config = dict(
    n_layer=15,
    d_model=64,
    n_head=2,
    d_mlp=256,
    vocab_size=1806,
    norm_place='pre',
    rope_base=10000.0,
    attn_scale=0.345,
    bias='all',
    extras=['capped logits'],
    lr_mult_down=1.5,
    schedule='wsd',
    train_tokens=155200000,
)
Each number is 128 + 32 x the weight over its row's rms, rounded and kept within 0 to 255. Layers, rows and columns count from 0. Numbers have three digits each. The size before them is the row's rms in percent of the matrix's.

# layer 7 MLP up, 256x64, rms 0.415, rows 200-255, columns 0-31
100:187177134090093159100118170154125120119131154184082122180112102117120118095138087169167104149139
097:072103149122138104147150153117063126120173103176112118085133187095105161163151115124109014121140
102:166120160156088168100130159146143109122140163152125134108094094150124043099156119175085207116189
103:129142147120169087162140060149113166131091122175140062104145143128182176134153103103140107207098
107:150164132134137152123077097150059185130146159186179126127159099095106114145118119115090121167154
101:117066146067111101146116153090168108137133124075119177209122089152135121090127061144100150162105
102:095134194101153142128102097107138142156118130131096141133102138055120123138184198163122089153093
103:151120090116150085144120195109143186121071143152102119172114152182174103145135149076132172177110
116:104107156126140113122141119100145138173140146159088162177117138145127113069092168182160142092072
105:143140129065162083118096126170098099174181081162086071152066131155090180139127088132128162140142
102:095094123128118152150166109150122121084128031107112130103125093171173141121162094158085129172119
100:147043137168191145098137138172146143096114125100150111147136082168123131163142156127135101097131
113:152062164127158183147155147098071112137071179117152158194127071106110112095136163081124130113091
100:149104087103106099186109135082113154135081149161113068105088130085145114148084133090213131174085
092:145177111115157113195111126104148102061091124148105099163162134130166110166170144097105075144097
097:076069156074158116121150100152077185079131169123130161083154135156079134109096083127114179128153
090:144116113102141150118206151150142092110112119079139151050137139144189116156084126172152111117175
096:149167150122117057144198138136117091133149109146140100163164083182119120110112108141121151174170
097:135129153137151116110186115121141079182086077115112085070087092119107132097158105144110187125121
115:115129145163056111126095128096094110131088077063146098129084119097085127120133188088150160083121
100:087118115088216144074111147155103096159127160122089139083079093143172099120111173111090146123208
102:100187119120137093161143156134075174121124144152102029132066131124091178151177113126169120111089
099:157145136105164110104102106113198105099081101134099113128120147128059085145129143176078096126205
095:102124160101181107093131142090129133211179110158171097198155087077147122098157176131165101105090
099:083158165096146101129124126138116079153155099117115171084173094125150131158133063117091189131096
088:112057102047182146118126132139147097144082140118082114165138106115071147158034145156110161129120
098:093128142165145139159070067141171134152138151116165098128107207158097140134123110166104101091119
114:139078143186148188158048159136147120103140143109146152137067100117093088150191091147142121128088
102:149156073167121129115153107131150186144138168131160118111078139054164112123115186122207112119115
089:132132113109119171161058080122162110188131142162140088077149136112147142145047092167104131176108
100:087088171182097169104125156109155092117159129087084101088105137109137128099138090154130099148179
096:185129157137124111126142100065123102178115172155097066156172164089136169109129089132142110131181
098:139112132103182167116101129135120140157134130133138114147101111168131163120099063125163160144021
107:127116147105190144086130079122107190162105137071108122118065161168152143134110133143169124168136
097:113114137118185156163102142073078082101080179137136136059119135129139155124139112152141098187157
103:126095097093125136091129125130090114096105156159130128172123207112177129090130142150089092053175
104:169176116112125153131172198151129151094152067146064072130168116142104105115097131062098169125129
111:075201061169099155122166109174135138077118131179141138150167134085130142131174114079092102161089
102:142095200168063081095143146139084133164136007108136118134122138168154141103137110130139102096094
096:070131138141067131158146152124060096121093107135107156173141119117198198176143085058107173121123
109:168118148157175073134105140104121142157114134121197130100087151111162180144121086114139130168148
095:081146130123170080122116089120133075121149120135129114181163135169094159144161139189160105130101
102:149121121090149161127077119132145125174114087105111067184099108138179106149160099118159082157199
101:149130133104139129162137111119164132240146131107105184136139120155130154098126160141098136169119
091:083143099133101130128092110064185126079072123157068141125181062135153149113111099099128118097057
097:107129108130137126173190105076113189152079152094124172126128081175126099078167131205128142154142
106:159178090146075076117099088179144147170151114136131069065108117142115173148156171133131165106127
092:091151140161147167123172107198092120073063112137153164133135091131124161134148140125155096109095
089:165145128127140175046067175120166130143125098062091147123160133119078137110132118126070084107094
102:159111131113166102060159069131114173145175136114105120105147109063055142114121102147141126118161
108:160130154158140145168082123171133114141155050184147138176133129151122126181097103157122148151125
089:195086121126146138154129178123122066166094144116161114128143129137144148160161132153158148099143
100:125138084121112142088144158096075165113110081110115187111117213112143107089139074147085179134084
104:143138169066175102157120153186116143125133132133136101108137141164135099165080133085084117141213
101:138121145118117092092132117131123086093153205120154163156114099129113114099129163168154113127134
083:167112105143208147149107130147156155141132089111150154122147128205116177141160106147132148109032